Each number is 128 + 24 x the weight over its row's rms, rounded and kept within 0 to 255. Layers, rows and columns count from 0. The size above them is the row's rms in percent of the matrix's.

# layer 16 MLP down (transposed), 768x192, rms 0.104, rows 329-428, columns 160-191
size [ 90  97  94  90  80  94 103 100  94  97  97 100  96  93  97 110 101 104 104 100 101 111  97 111 111  98 102  98 100 107 101 110 105  89 111 104 104 110  91 112  98 103  97 104 111  99 110 100 112  95 105 112 106 111  93  94  85 105 102 106  99 113  97 101  96  86  95 101 105  86 101 101  94 101 104 120  98  99  97 105 105  98 107 100 105 100  95  91 103 103  93  97 121  92  77  97  90  93 105 116]
[[ 95 127 112 123 127 171 124 135  93 120 128 161 128 100 140 132 183 106 127  80  72  83  93 144 180 113 139 141  95 104 163 128]
 [ 83 149 133 114 133 141 124 142 124 151  94 119 120  96 110 151 120  93 115 161 149 103  86 121 132 111 145 186 141 168 158 149]
 [169  89 158 106 106 113 121 110 107 100 130 125 121 128 131 140 133 181 107 142 136 130 128 126 176 123 159 114 178 144 123 146]
 [160 119 144 136  84 129  99 160 131 123  86 143 133 119 131 190 119 128 148 112 102 108  96 141 178 150 138 141 114  97 102  93]
 [ 88 129 111 107 120 108 144 135 117 133 122 133 120 126  93 127 155 163 132 130 158  98  95 130 135 145 125  98  78 115 153 100]
 [106 126 147 154 155 121 101 127 120 150 135  94 107 156  96 144 121 157 144  84 156 140 182 131  99 126 119 125 140 177 124 145]
 [134 129 116 144 129 104 130 110 169 155  91 138  95 101  97  84 110 125 133 129 127  88 114 109  93 114 156 166 122 160 161 124]
 [171  97  93 107  98 173 112 129 114 125 156 112 108 121 141 138 151 101  86 101 113 118 116 111 178 142 137 117 146  64 117 124]
 [115 127 114 135 145 133 123 147 139 149 129 127 151 160 120 122 134 140 115 127  85 106 140 126  93 138 156 146 106 135 130 117]
 [139 112 128 157  45 120 130 140 133 117  98 137 104  96 130 126 132 127 136 133 137 118 104 136 127 127 115 133  97 117 147 131]
 [120 145 108 165 118 165 192 100 125 160 133  96 141 132  98 125 112 110  94 133 153 169 157 122 110 105 130 132 122 117 127 146]
 [ 78  93 162 152 154  96  99 137 161 164 134 117 109 124 169 150 104 117 108  94 119 136 148 118 165 122 168 150 126 118 120 129]
 [136 148 135 124 151 127 120 162 119 160 126 118 163 148  97 144 132 102 124 143 138 116 157 140  97 126 156 139 154 134  72 180]
 [134 191 113 113 125 127 174 149 111  81 150 109 163 156  98 127  70 138 115 144 149 205  83 129 150 108 170 109 117 126 137 133]
 [103 149 135 134 127 127 125 111 116 160 137  89 117 150 117 132 151 183 131 136 176 101 151 107 123 125 150  90 128 144  93 161]
 [117 135  89 109 136 135 147 160 107 129 111 174 151 121 153  88 141 145 123 112 123 103 128 142 131 130 107 122 117 109 123 111]
 [145 143 158 138  69 124 101 150 153 147 129 124  92 120 117 126 151 151 121 135 127  99 101  86 146 119 176 131 126 157 176 150]
 [154 173 141 115 132 133 119 147 144 118 125 115  88 113 140 154 112  88 141 161 184 125  93 138 132 124 119 173 146 151 130 107]
 [155 134 134 145  87  90 129 134 108 108 122  98 108 133 119 141 193  58 135 120 128 136 109 148 100 109 134  92 127 149 124 167]
 [108 133 122 151 168 114 171 124 115 124 105 123 145 119 118 126  93 133 132 106 121 120 120  83 121 142 114 106 132 138 116 160]
 [106  94 135 103 148  97 128 115  65 110 129 144 114 124 111 157 121 134 107 142 102 111  94 120 130 119 167 138 149 107 132 109]
 [132 121 125  94 118 135 143 152  90 151 123 116 138 170 172 116 150 153 145 136 122  98 155 121 143 152 119 185 159 128 133 142]
 [208 144 101  99 154 140 135 130  86 117 128 132 161 134 154 142 119 169 103 143 120 166 122  99 136 123 128  95 148 117  97 135]
 [168 104 130 148 128 141 131 117 134 141 120 127 110 102  94 108 155 158  89 110 131 112 144  93 105 155 129 134 158 134 117 163]
 [107 146 113 133 168 123 111 138 136 127 122 138 122 150 180 132  81 122 131 120 147 168 168  79 147 115 149 136 163 149 146 132]
 [159 128 144 123 118 111 131 134 125  81 110 164 159 109 122 102 133 114 133 163 176  76 149 127 108 117 190  80 161 132 144 152]
 [122 129  88 155 148 155 117 154 111 111 122 136 192  88 137 133 139  89  82 142 106 105 138 154  92 105 154 103 150  83 130  72]
 [114 121 140 131 160 113 169 127 100 151 139 166 170 116 141 181 115 161 125 162 144 122 123 159 104 166 122 162 144 104  84 111]
 [107 103 131 113 124 114 143 108 114 127 118  87 112 175  97 137 129 104 160 101 116 136 116  75 119 162 122 118 100 110 131 141]
 [117 103 127 136  93  79 115 172 120 164 110 144 113 144 143 155  69 139 196 165 141 135  97 162  83 132 111 138 161 153 110 117]
 [ 43 126 140 128  69  95 159 157 128 104 160 120 139 163 120 125 120 127 139 141 120 140 146  93 115 128 167 138 126 130 125 130]
 [122 107 114 102  79 168 121  97 144 139 130 159 140 143 142  89 156  95 108 148 146 114 138 137 127 141 141 108 163 120 111 136]
 [140 141 149 160  77 115  91 133 108 133 111  99 151 130 105 153  77 139 108 175 111 124 137 163 110 127 139 185  97 115 129 123]
 [157 134 148 192 151 137 123 150 140 121 119 145 127 147 145 128 178 160 127 102 167 142 160 110 139 128 118 136  73 142 140 120]
 [ 98 127 122 137  91  94 126 122 127 104 143 101 142 140 110 125 160 129  83 132 142  95 154 163 125 152 131 130 171 177  79 102]
 [ 77 125 117 116 116  82 132 168 116 126 131 122 155 178 159 123 128 144 149 154 154 153 142 116 145  90 135 138 101 111 142 130]
 [115 142 105 120 153 125 143 123 126 142 149 144 147 140 150 120 151 140 115  94 128 127 137 103 118 124 169 122 129 158  86  88]
 [123 135 154 133 124 158 114 140 137 139  99 171 101 120 129  91  89 128 137 109 108 103 116 123 142 182 116 120 170 124 156  85]
 [135 116 110  87 120 150 113 155 160 138 104 131 133 125 138 127 118 118 131 135 125 180 142 105 164 158 106 119 127 122 134 122]
 [101 157 149 127  86 132 114  81 116 112 123 141  89 101 116 202 127 129  95 133 116 141 121 135 105 148 102  84 148 140 108 113]
 [129 139 119 129 195 133  99 114  95 176 111 126 132 128 150 123 136 105 105 155 124 163  85 155 105 145 144 143 118 121 136 109]
 [155 176 146 107 119 153 105 145 137 128 143 164 123  89 166 147 151 100 102 130 178 101 152 168 167 113  81 110 108 118 147 128]
 [ 99 110 123 117 115 177 145 136 129 113 125  72 137 116 120 112 159 121 112 175 146 126  72 128 107 138 124 170 149 112 129 118]
 [112 171 170 157 150 132  84 135 156 144 141 117 110 129  96 133 164 101 148  97 114 155 139 118 117 115 197 143 118 105 106 140]
 [120 168 112 122 106 162 147  82 127  56 106 128 147 146  87 139  90  99 118 156  91 163  89 164 107 172 105  97 165  83 141 101]
 [163 147 164 120 120 121 128 157 149 143 115 147 119 133 134 117 163  92 129 121 131 160 100 132 122 115 128 142 134  93 134 123]
 [123 103 147 110 155  97 124 114 139 101 115 123 123 125 136 112 138  95 117 136 139 135 116 138 104  91 166 138  89 163 154 107]
 [135 115 146 115 159 140 140 139 147 117 125  91 101 115 138 138  99 163 107  96  84 142 111 118 119 130 134 117 106 137 138 132]
 [166 104 146 119 127 123 102 122 147 170 114 103 140 101 150  91  89 135 152 121 124 146 109 163 163 122 195 148 144  79 137  93]
 [128 130 145 129 113 138  95 120 128  92 125  91 110 143 111  99 126 154 108 110 160 138 120 107  86 146 115 171 140 117 137 114]
 [136 131 114 103 130 148 146 117 159 120 111 143 108 134 162  90 159 125 124 142 132  96 145 133  95 140 117 126 153 154 168 180]
 [ 64 183 104 124 154 105 139 136 164 140  93 142 151 121 141 114 161 116 123 121 107 153 149 120 130 103 152 142 133 130  87 133]
 [121  82 137 181 138 181 162 110 166  88 138 121 113 136 119  82 118 108 114 109 125 125 156 184 150  86  93 124 138 133 110 100]
 [129 135 124 150 171 162 103 125 127  80 151 113  77 117 101  96 119  98 128 106 151 127 107 144  87 104 143 133 101 134 142 188]
 [176  93 106  99 126 116 143 120 139 123 146 114 154 123 142 104 148 166 120 102  94 122 148 122 122 127 156 145 153 101 148 134]
 [108 127 124 140 156 163 129 125 119 117 133 105 151 198 106 118  99 181 122 150 148 104 111  80 130 131 171 159 139 167 122 126]
 [ 96 114 117 112 103 156 137 115 122 150 140 123 138 112 108 175  92 119  75 106 119 131 185 150 131 169 127 139 116 123 119 137]
 [138 107 114 152 137 134 148 119 114 134 185 117 168 130 168  86 157 130  97 107 127 117 135 146 125  95 128 136  86 104 187 137]
 [174 113 159 122 133 130 153 129 137 152 123 162 126 179 118 105 142 122 107 165 130 123  95 168 134  97 107 105  95 144 145 194]
 [ 95 150 138  95  72 134 128 123 123 112 138 167 117 122 167 130  88 103 122 102 127 106 143 125 100 157 124 136 147 107 173 151]
 [105 143 114 138 145 155  88 120 116 149 102  96 193 120  97 139 136 113 110 105 119  63 140 119 128  89 129 116 102 134 107 141]
 [133 158 108 161 111 151 177 128 115 135 162 157  86 135 143 163 143 170 111 150 140 139  90 108 159 125 135 138 140 137 156 107]
 [130 148 132 108 141 123  79  98 109 118 141 133 106 128 120 121 128 119 138 158 182 122 138  95 139 115 135 146 121 114 162 156]
 [140 120 141 185 167 133  86 124 103 128 126 143 134 139 120 129 158 124 134 177 111  96 150 134 105 110 128 136 104 186 140 151]
 [116 110 112 110 117 149 163 126 148 131 131  93 112 152 119 139 131  99 163 138  89 122 142 161 132 133 123 131 111  94 120 103]
 [114 122 124 138 186 160 147 148 109 130 101  93 123  68 181 135 161 138 137  92 121 104 124 125 120 122 109 123 128 133 150  85]
 [111 178 155 124  95 104 136 105 107 173  82 156 120 135 107 107 168 146 120 139 139 121 159 164 152 166 149 127 132 115 153 131]
 [172 102 119 133 132 119 128 147 107 115 130 148 123 168 138 133 168 111  92 101 128 177 130 125  93 123 139 123 123 126 130 161]
 [ 81 113 106 142  92 130 108 179 134 113  89 127 110 129 109  96 135 130 125 159 103 147 161 122 141 130 125 130 102 103 145 146]
 [ 94 163  97 130  94 148 143 142 128 111 112  85 114 100 136  91 162 120 147 104 155 145 118 101 126 153 130 118  85 123 146 138]
 [145 132 116 154 151 119 113 167 141 128 152 131 140 131 161 102 119  92 139 132 112 129 177  91 150 113 159 110 112 139 141 102]
 [ 81 130 114 154 151 157 140 113 171 139 112 154 169 159 123  88 119 139 110 154 100 151 135 167 157 119 132 112 186  82 147 134]
 [158 146 110 151 134 161  98 119 137 170 154 119 135 131 123 177 122 114 108 106 124 149  95 106  97 104 185 162  88 132 134 130]
 [ 96  74 110 135 134 132 141 141 110 124 147 133 139  93 171 156 162 111 150 132 135 120 120 102 133 135 125 161 140  95 149 150]
 [128 136 191 124 141 136 119 130 139 129 127 137 138 116 139  91 126 102 106 138 102 115 148 108 127 117 142  94 149 158 145 134]
 [ 92 137 114 163 138 126 137 131 121 125 113 117 140 136 104 129 120 112 140 116  95 154 133 120 137 121  78 153 119  96 188 132]
 [101 107 137 156 139  70 151 130 118 148 115 129 182 122 122 119  94 128 180 110 122 123 146 137 103 144 152  97 150 130  78 128]
 [ 99 164 107  98 167 156 126 117 132 118 121 111 117 151 130 107 104 140 121 107 179 111 133  92 138 103  81 124 143 100 128 147]
 [111 147 151 151 139 142 136 100 144 103 131 123  88  70 106 109 124 160 130 111  83 131  99 118 116 106 107 144 118 120 142  96]
 [111  78 164 122 126 105 144 119 100  88 151 147 142 144 143 124 122 142  97 125 167 163 151  99 106  97  74 144 117 149 156 111]
 [ 89 148 120 117 137 133 145  81 122 162 182 156 130 131  59 116  95 140 134 135 113 106 135 173  77 136 162 117  88 122 152 125]
 [151 188 170 116 103  68 147  75 102 131 161 171 106 128 124 165 168 109 137 167 135 143 107  90 124 133 123 130 161  74  97 130]
 [149 117 161 121 136 107 138 121 121 159 168 157 125  80 160 106 139 131 107 108  97 112 130 109  99 152 144 160 140 130 185  99]
 [128 134  90 155 125 115 127 116 152 160 116 151 155 102 138 121 160 141 152 138 136  96 118 157 131 156  94 111 161  95 131 140]
 [126 114 147  94  92 106 122 178 125 132 125 143 127 172 145 155  93 127 101 122 147 129 119 123  93 115 137 126  56 114  74 129]
 [154 133 147 147 155 157 153 120 144 139 120 125 147 114 103 129 130 157 122 127 120  89 141 125 118 106 131 129 157 150 124 114]
 [ 71 156 122 126 103 125 135  89 142 157 147 165 111 105  76 122 178 163 112 146 118 117 143  97 111  93 121 175 108 154 122 103]
 [ 93 131 166 169 132 108 122 117 159 118  96 106 129 135 116 142 117 117 143 150 152  94 113  95  92 146 117 131  89 152  74 132]
 [102 143 101 109 130 135 149  89 140 137 125 136 140 146 136 162  93 140 118 137 134  94 169 135 143 152 134 150 150 119  98 134]
 [135 158 154 140 107 129 150 102 109  96 110 137 149 149 111 116 128 155 131 140 136  96 170  91 142 146 120 136 145 113 110 109]
 [142 174 129 113 164 169  70 143 151 169 128 142 153 164 123 140 118 107 128 104 103 121 156 151 148 119 111 156 147 148 134 159]
 [135 122 142  97 110  96 109 120 137 129 156 128 150 115 150 165 143 135  99 119 137 106 168 171  69 156 162 157  57  87 103 123]
 [124 126 128 137 126 123 155 110 115 131 154 129 112 137 139 101 101 116 128 151 118  87 143 161 138 123 188 120 113 116 123 165]
 [165 118 108 154 109 130 156 111 118 105 137  61 137 140  72 158 117 140 125  91 152 167 141 156 141 146 172 114 157  96 109 126]
 [128 155 133 121 128 117 160 133 139  90 181 136 139 182  80 106 124 158 106 170 126 114 148 168 152 147 142 131 133  88 118 147]
 [137 124 137 147 131 139  84 157 115 111  93  63  55 129 147  81 190 111 154 140 137 124 110 121 116 141 144  86 155 129 106 166]
 [103 182 111 107 161 112 157  94 137 109 118 115 184 145 115 123 150 146  88 114 141 157 127 134 121 144 142 141  79 124 111 143]
 [109 157 105  95 125 160  99 160  56 131 128 161 111 128 115 120 135 103 115 127  94 152 102 136 123 121 132 100 168 133 108 137]
 [113  99 155 120 132  85 132 149 141 158  88  91 125 108 132  78 155 144 144  92 154  81 197 169 126 104 134 136 139 137 137 126]
 [127 111  85 158 158 130 125 126 122 116 123 150 129 112 118 118 101 149 115 148 122 118 106 154 110  77 152 115 110 131 116 130]]
# layer 16 MLP up, 768x192, rms 0.146, rows 330-429, columns 160-191
size [105 102  90  77 100  97 105  98  96  99 109  96  93 101 105 102 102 109 105  99 104 106 103 103  96  99  93 102  99  96 112 106  95 105 107 110 110 103 104  99 103  99 103 105  99 102  98 107  95  98 109 101 105  99  94  94 100  96 106 102  98  96 100 110  98  99  95 107 103 105 100  98 104 104 109  97  96  90  99  99  89 103 101  98  92  94  92 107 104  99  96 111 102  79 101  98  92 100 108 100]
[[157 135 128 130 121 133 140 124 133 128 158 120 137  89 148 161 157 124 133 117 105 161 186 106  97 111 102 131 119 120 153 128]
 [108 133 124 178 151 101 163 101 170 103 131  92 128 149 102 140 101 120 122 113 153  74 178  97  75 127 127 131 121 156 137 125]
 [128 183 167 112 129 146 138 161 148 166 138 138 138 107 120 103 105 120 155 110 148  96 119 170 103 140 127 132 159 121 148 156]
 [153 186 174 139 119 183 104 111 127 113 118  96 151 164 145 112 158  95 146 112  89 159 152 130 109 123 131 151 139 152 122 122]
 [140 162 156 108 152 129  73 163 110 110 102 139 131 110  96 136 117  83 110 133 138  97 115 128 151 122 156 130 130 117  97 136]
 [118 122 163 139  97 144 153 106 103 127 142 133 122 177 128 139 149 117 152 147 126 135 157 155 156 168 144 131  88 104 115 152]
 [126 180 136 143 163 136 105 113 136  94 106 130 144 114  97 160 137  87 136 128 161 102 134 138 107 102 143 170  91 128  85 146]
 [131 119 101  99 136  81 143 116 126 103 162 134  93  76 149 112 107 133 165 118 128  99 138 145 140 161 115 124 117 134 102 130]
 [148 159 138 139 169 123 133 109 144 106 159 107 143 170 142 134 103  83 129 120 119 139 108 114  84 100 114 169 113 131 151 118]
 [128 135 172  83 116  95 108 127 110 160 146  94  97 136 125 142 148 145 141 190  76 133 127 141  97 107 118 171 140  93  95 112]
 [136 122 115 113 139 115 111  93 147 152 156 137 138 175 106 106 127 140 162 149 111  83 140 139 103 139 111 163 154 113 115 115]
 [100  73 131 118 104 144 135 129  98 111  97 119 116 102 138 140 127 166 138 117 125 122  87  97 135 112 111 121 107  97 144 123]
 [131  87 103 138 149  84 113 174 136 154 167 131 110  89 159 124 128 126 120 158 138 118 126 147 153 129 111 133 123 107 131 160]
 [142 116 143  99 144  79 179 115 107 140 105 120 162 182 114 106 132 124 139 118 167 122 122  98 157 134 127 177 131 159 141 134]
 [131 122 145  98 127  85 125 105 137 152 101 102 132 135 153 101 147 141 148 127 152 134 102 108 108 168 144 147 154 136 165 153]
 [114  79 169 150 164 173 165 122 112 128 163  87 121 118 136 115 136 133 133 161 119 138 112 124 107 128 127 158 151 168 139 117]
 [158 164 109 132 157 123 106 122 104 122 126 117 153 126 192 182 131 146 132 132 133  86 167 139 122  92 124 125 161 124 114 145]
 [117 143 177 147 117 116 136 135 101 157 172 122 100 110 113  85 113 179 131 147 124 124 161 156 137  64 161 176 124 108  96 117]
 [151  99 119 105 110 169  91 116 130 134  85 161 116 126 135 100 121 135 122 138 114 108 176 156  99 157 100 148 128  93  96 125]
 [122 164 153 136 127 117 130 123 120 121  95 107  91 161  91 135 142  94 111 110 159 127 102 141 122 144 101 113 134 164  72 118]
 [135 103 139 127 106 168 146  69 112 143 144 157 140  77 114 136 127 126 136 139 123 102 132 141  92 169 116 148 127 142 111  88]
 [127  83 196 121 102 126 121  93 111 138  85 111 179 154 109 133 173 127 135 103 155 167 112 118 152 133  97 125 105 107 140 133]
 [133 138 137 130 104 100  97 130 139 160 145 134 120 139 142 153 146 167 121 184 135  95 114 119 142 150 135 133 117 150  94 133]
 [ 99 130 128 123 114 132 117 103 151  69 112 150 117 132 182  95 127 158 120 116 154 117 140 122 108 156 113 109 129  81 142 152]
 [125 107 151 171 112 136 155 116 105 112 154 160  77  78 120 149 135 145 141 116 164  95 124 133 141 123 125 132 138 145 167 104]
 [111 100 153 156 124 140 159 105 130 126 149  79 131  81 130 136 141 127 132  88 180 134  98 120  99 104 132 124 136 192 133 158]
 [146  95  86 155 120 106 119 113 169 118 129 118 127 153 112 105 139 132 120 109 117 108 140 106 131 154 101 107 166 174 134 139]
 [116 126 124  69 125 144 159 121 123 160 146 109 114  91 136 102 154 148 170 116 140 117 128  95 152  86  98  86 140 115 132 101]
 [160 141 151 161 133 132 140  97 174  92 156 159 115  84 125 138 160  94 142 123 154 173 129 123 150 131 141 124 138 162  86  82]
 [142 131 145 118 113 173 177 173 132 168 128 115 107 143 136 132 167 139 105 187 120 127 110 142 118 128 104 164 151 108 119 112]
 [148 134 163 137 138 123 115 174 120 116 128 134  92 106 115 139 101 134 175 125  86 105 121 130 133 123 116 139  81 151 112 119]
 [ 99 128 124 124 125 142 129 149 113 143 130 129 102 172 123 107 168  99 133 109 126 134 121 117 138 115 157 119  83 137 113 134]
 [106 114 105  98 119 117  97  92 105 145 120 126 121 130 116  89 108 127 135 136 159 121 135 109 117  88 150 161  85 170 103 130]
 [122 105 134 179 160 149 129 124 112 104 114 118 130 116 107  77  88 107 152 116 155  99 119 112 104 150  97 115 102 152 105 114]
 [172 123 127 144 139 127 163 136 136 157 104 134 133 107 151 131 160 113 157 138 176 105 120 116 105 174 141 101 109 137 122 109]
 [147 113 125 137 153 146 142 144 100 131  95  84 174 139 103 153 115 129 140 121 164 136 159 163 133 147 108 123 194 110 150 137]
 [ 89 120 125 107  96 174 133 136  89 151 146 142 178 103 106 112 125 161 146 117 110 126 115  97 159 129 133 116 103 145 125 137]
 [135 107 144 158 152 117 164 111 129 128 139  71 168 133 100 134 116 134 169 146 128 106 130 153 105 121 140 159 147 124 132 118]
 [167 140 191 132  65 140 150 116 111 143 130 138 122 124 118 112 103 158 128 108 148 108 167 168 134 136 119 130 148  86 108 134]
 [ 96 152 129 108 105 149 176  97 121  92 148 121 125  94 149  94  93 105 148 153 141 118 135 133  93  92 122 107 118 159 111 136]
 [ 99  69 131 146 136 135 105 153 134  92 146 130 139  93 136 144 126 120  86  98 113  88 134 142 149 134  85 122 143 163 112 132]
 [180 120 131 131 131 122 155  78 119 122 115 125 152 138 143 106 111 147 131  97 145  97 176 163 107 140  96  81 127 124 117 135]
 [149  63 127  84 121  77 128 108 126 128 134 114 125 152 132 109 148 122 108 126 116 128 125 144 153 146 113 133 125 107 129 117]
 [152 139 191 148  83 118 128 162 127 135  70 120 109 155 148 117 105 181 123 158  96  96 161 174 120  94 134 138 139  55  95 167]
 [160 112 138 116 108  86 130  83 132 119 127 183 132 146 162 134 101  84 114 139 143  88 152 131 151 142 140  87 163 127 119  99]
 [112 109 149 129 111  84 121 178 104 129  97  81 112  88 184 123 117 163 123 115 115  88 118  94  89 148 120 112 125 135 144 161]
 [172 125 121 143 161 113 128 151 148 127 129 142 151  91 139 130  93 137 113 165 142  89 151 125  88  97  61  98 159 156 106 154]
 [ 80 106 128 133 118 150 144 133 153 133  95  93 131  98 134 168  88 107 149 144 158 125 151 137  85 121 128 153 150 179  81 147]
 [121 114 112  95 102 121 126 166 135 152 126 163 146 143 129 120 121 133 136 111 135  77 118 123 129 168 103  75 125 118 163 164]
 [119 140 123  70 118 101  92 147 166 132 128 169 150  57 143 122 148  92 140 157 153 157 147 130 135 185 100 122 100 122 131 119]
 [159 105 164 140 135 102 118 147  94  84 121 110 141 123 104 130 109 140 121 145 140 142 136 145 155 146 161  82 122 100  79 179]
 [123 123  98 136 144 167 103 131  96  83 107 146 110 132 175 108 131 166 130 122 152 130 111 125 121 128  62  74 134 149 101 181]
 [116 142  96 122  72 127 133 144 105 113 144 159 117 141 129 161 118 156  99 100 149 129 107 152 165 119 129 142 113 146 151  89]
 [120 159 105 124 140  93  94 103 119 111 129 125 116 157 113 153 180  94 159 127 136  99 130  97 104 137 103 146 103 122 154 101]
 [188  99 173 123 135  96 146 127 163 123 164 110 125 130 116 130 105 134 121 116 127 108 135 145 158 136 125 132  74 109  96 127]
 [131 147 155 121  99 134 132 152 137 151  96  93 160 134 133 114 120 138 158  85 147 115 150  88 168 114 131  96  83  89 172 167]
 [ 89 102 134 116  87 113  84 149 138 114 148 126 113  85 146 102 115 122 107 110 115 111  78 137 188 174 106 164 155 191 164 107]
 [132 111 115 111 141 154  88 113 150 152  78 131  82 106 122 120  90 162 110 122 159 123 142  91 119 106  89 158 107 156 165  92]
 [104 133 117 106 102 164 109 132 135 121 158 158 101 140 151  94 110 121 143 145 107 102 153 130 107 180 100 137  83  94 104 162]
 [104 105 139  71 124  78 160 128 115 131 153 109 102 139 123  82  74 116 141 137 162 130 135 146 168 115 149 158 133 124 152 121]
 [134 118 167 138 142 137 164 150 106 131 114 116 128 142 154 125 128 109 116 155 113  88 143 123 109 121  97  90 184 151 114  92]
 [125  90 136 151 161 149 146 143 107 121 123 113 137 170  88  90 129 137 114 117 139 144 124 131 125  93 134 112 113 144 127  97]
 [143 132 142 159 130 113 139 128 139 113 123 139 125 118 103 106 135  95 141 118 119 141 147 139  87 127 140 107 162 125 164 136]
 [146 109 117 110 130 132 116 146 105 125 129 133  94 117  75 103 159  99 139  79 140  80 104 129 131 129 111 205 132 125 137 160]
 [107 159 123 112  79  77 132 125 103 143 107 174 135 137 160 128 119 135 104 119 124 118 121 149 161 133 112 129 151 129 140 130]
 [157  95 120 120 125 143 110 125 148  98 140 147 114 138 151 118  99 113 163 200 111 118 153  75 108 145 137 123  98 147 131 107]
 [181 113 146 121 128 122  84 138 115  97 156  86 141  73 125  83 163 105 104  87  96 149  91 150 139 109 112 123  98 108 117 111]
 [145 128 179 120 174 108 174 101 151 177 138 112 132 126 133  94 109 140 162 136 132 136 168 143 144 161  87 138 133 142 102 108]
 [129 106 148 151 131 143 145 110 111 144 130 126 164 122  90 145 121 111  79 151 109 138 125 137 104 111 105 140 154 147 132 143]
 [132 128 119 112 155 137 133 136 130  67 140 128 171 109 175 111 122 144 163 106 155  94 101  64 113 113 133 128 198 145 140  98]
 [178 111 134  91 146 114 104 119  96  74 133 130 155 162 120  91  90 105 149  88 144  99 132  70 139 119  94 108 116 144 106 114]
 [125 118 167 141  95  93 136 114 167  94 105 155 116 146 132 147 102 131 130 137 147 119 154 156 173 150 158 165 144 133  97 151]
 [ 96 133 135  48  96 124 144 153 108 138  90 111 138 165 124 105 125 161 149 112 138 105 107 139 119 126 130 135 115 143  99 128]
 [105 111 140 108  97 146 144 127 152 175 143 158 152 145 148 110 139 140 140 129 151 128 125 117  83 109 114  74 114 101 109 112]
 [114 102 135 127 104  70 113 118  90 148  97 119 143 114 130 131 113 124 130  98 138  98  97 169 117 101  66 153 128 131  97 122]
 [133 175 133 136 158 153 124 155 155 141 106 109 143  90 159 124 110 138 152 152 165 146 122 147 104 140 113 125 135 114 106 134]
 [148 153 105 138 132 123 151 114 130 110  88 144 122  86 138 150 133 105 139 159 162 156 140 150 144 110 135 125 159 193  63  68]
 [124 157 125 101 128 135 139  95 128 105  81 114 115 131 121 156 144 121 113 126 141 101 103 165 170 138 190 130 121 121 110 142]
 [105 144 116 150 101 146 128 176 112 163 144 101 131 167 120  97 132 122 146 125 164  95  87 175 202 108 158 144 143 129 143 124]
 [114 105 119 121 130  98 131 134 162  73 119 118 129 143 145 161  73 114 140 133 167 139  94 125 195 123 126 119 118 134 109 148]
 [123 133 122 138 105 147 159 191  92  94  85 116 141 126 135 123 134 131 129 142 113 160 142 158 139 118 192 148  99 150  78 128]
 [115 108 127 121 119 136  98 113 111 106 168 150 157 138 136 139 123 148 195 166 113 167 115 122 116 132  96  95 116 127  66 134]
 [120  56 103 145 106 162 110 127 140 106 165 119 140 126 119 171 104 152 121 162 161 160 115 123 116 136 121  99  62 140 118 158]
 [145 147  91 122 122 128 126 110 100 127 150 117 115 141 115 129 145 123 181 106 105 154 127 111  87  89 101 122 126 104 144  80]
 [158 106 140  93 107 122 108  83 120 106 116 107  80 175 139 168 142 136 147 127 103 147  98 108 102 141 108 140 109 133  90 157]
 [142  86 147 138 122 136 104  97 166 133 150 130 148 132 137 117  80 143 186 157 137 163 112 154 126 158 169 134 130 161 149 164]
 [134 137  88 105 136  96 162 140 124 109 103 135 146 148 146 154 155 139 104 136 109 153 130 183 127 166 169 111 153 174 165 101]
 [102  85 135 147 139 125 121 102 141  99 138  69 133 149 105  97 113 138 140 154 145 140 112  98 151 134 131  56  97 119 162 102]
 [121 117 149  93 139 133 105  82 154 133 105 167  87 154 123 131 120  99 119 121 141 172  80 113  99  78 122 102 144 165 100 134]
 [115 101 166  62 120 182 109 106  82 143 119  97 114 134 159 122 152 120  98 134 149 112 147  95 144 124 129 172 131 102 158  87]
 [ 95 138 115 147 200 119 124 155 115 143 120 131 150 156 154 128 119 143 143 112 141 122 141 118 136 161  92 126 166 155 137  84]
 [158 157 135 108  56 131  82 145 154 119  77 134 150 109 153 145 145 124 132 173  96 102 127  96 136 135 135 157 113 109  94 126]
 [147 117 146 142 123 166 103 109 143 108 116  94 148 150 203 151 139 127 137  99 144 158 197 151 148 134  63 109 111 105 123 146]
 [121 139 113 173 119 144  56 147 108 160 108 129 144  89 157 129 142 113 136  76 158 125 127  99 125 112 119 126 111 131 125 109]
 [159 127 135 128 119  96 142 116 138  98 142 141 186 144 141 173 100  89 163 148 142  82 142  94 124 115  84 179 143 151 162  98]
 [109 130 178 164 124 104 127 126 139 135 157 100 119 124 149 145 111 136 151 140 124 139 121  95 158 117  81 112 148 133 156  96]
 [136 137 137 137 101 141 112 132 146 132 136 101 122  56 134  87 123 121 118 147 177 117 119 129 168 113 126 154 131 112 123 115]
 [149 147  91 115 124  97 140  97 117  85 113 149 156 127 118 102 159 124 115 155 109 152 168 142 106 145 132 170 115 122 137  84]
 [177 158 146 172 100 146 154 112 153 157 127 105 107 117 138  95 105 146 139 131 126  82 118 106 117 115 145 157 100  74 126 120]
 [163 137 114 160 110 118 154 137 125 101 137 190 140 162 170 109 129 131 112 118 187 133 137 117  95 112 127 139  87 122 106  95]]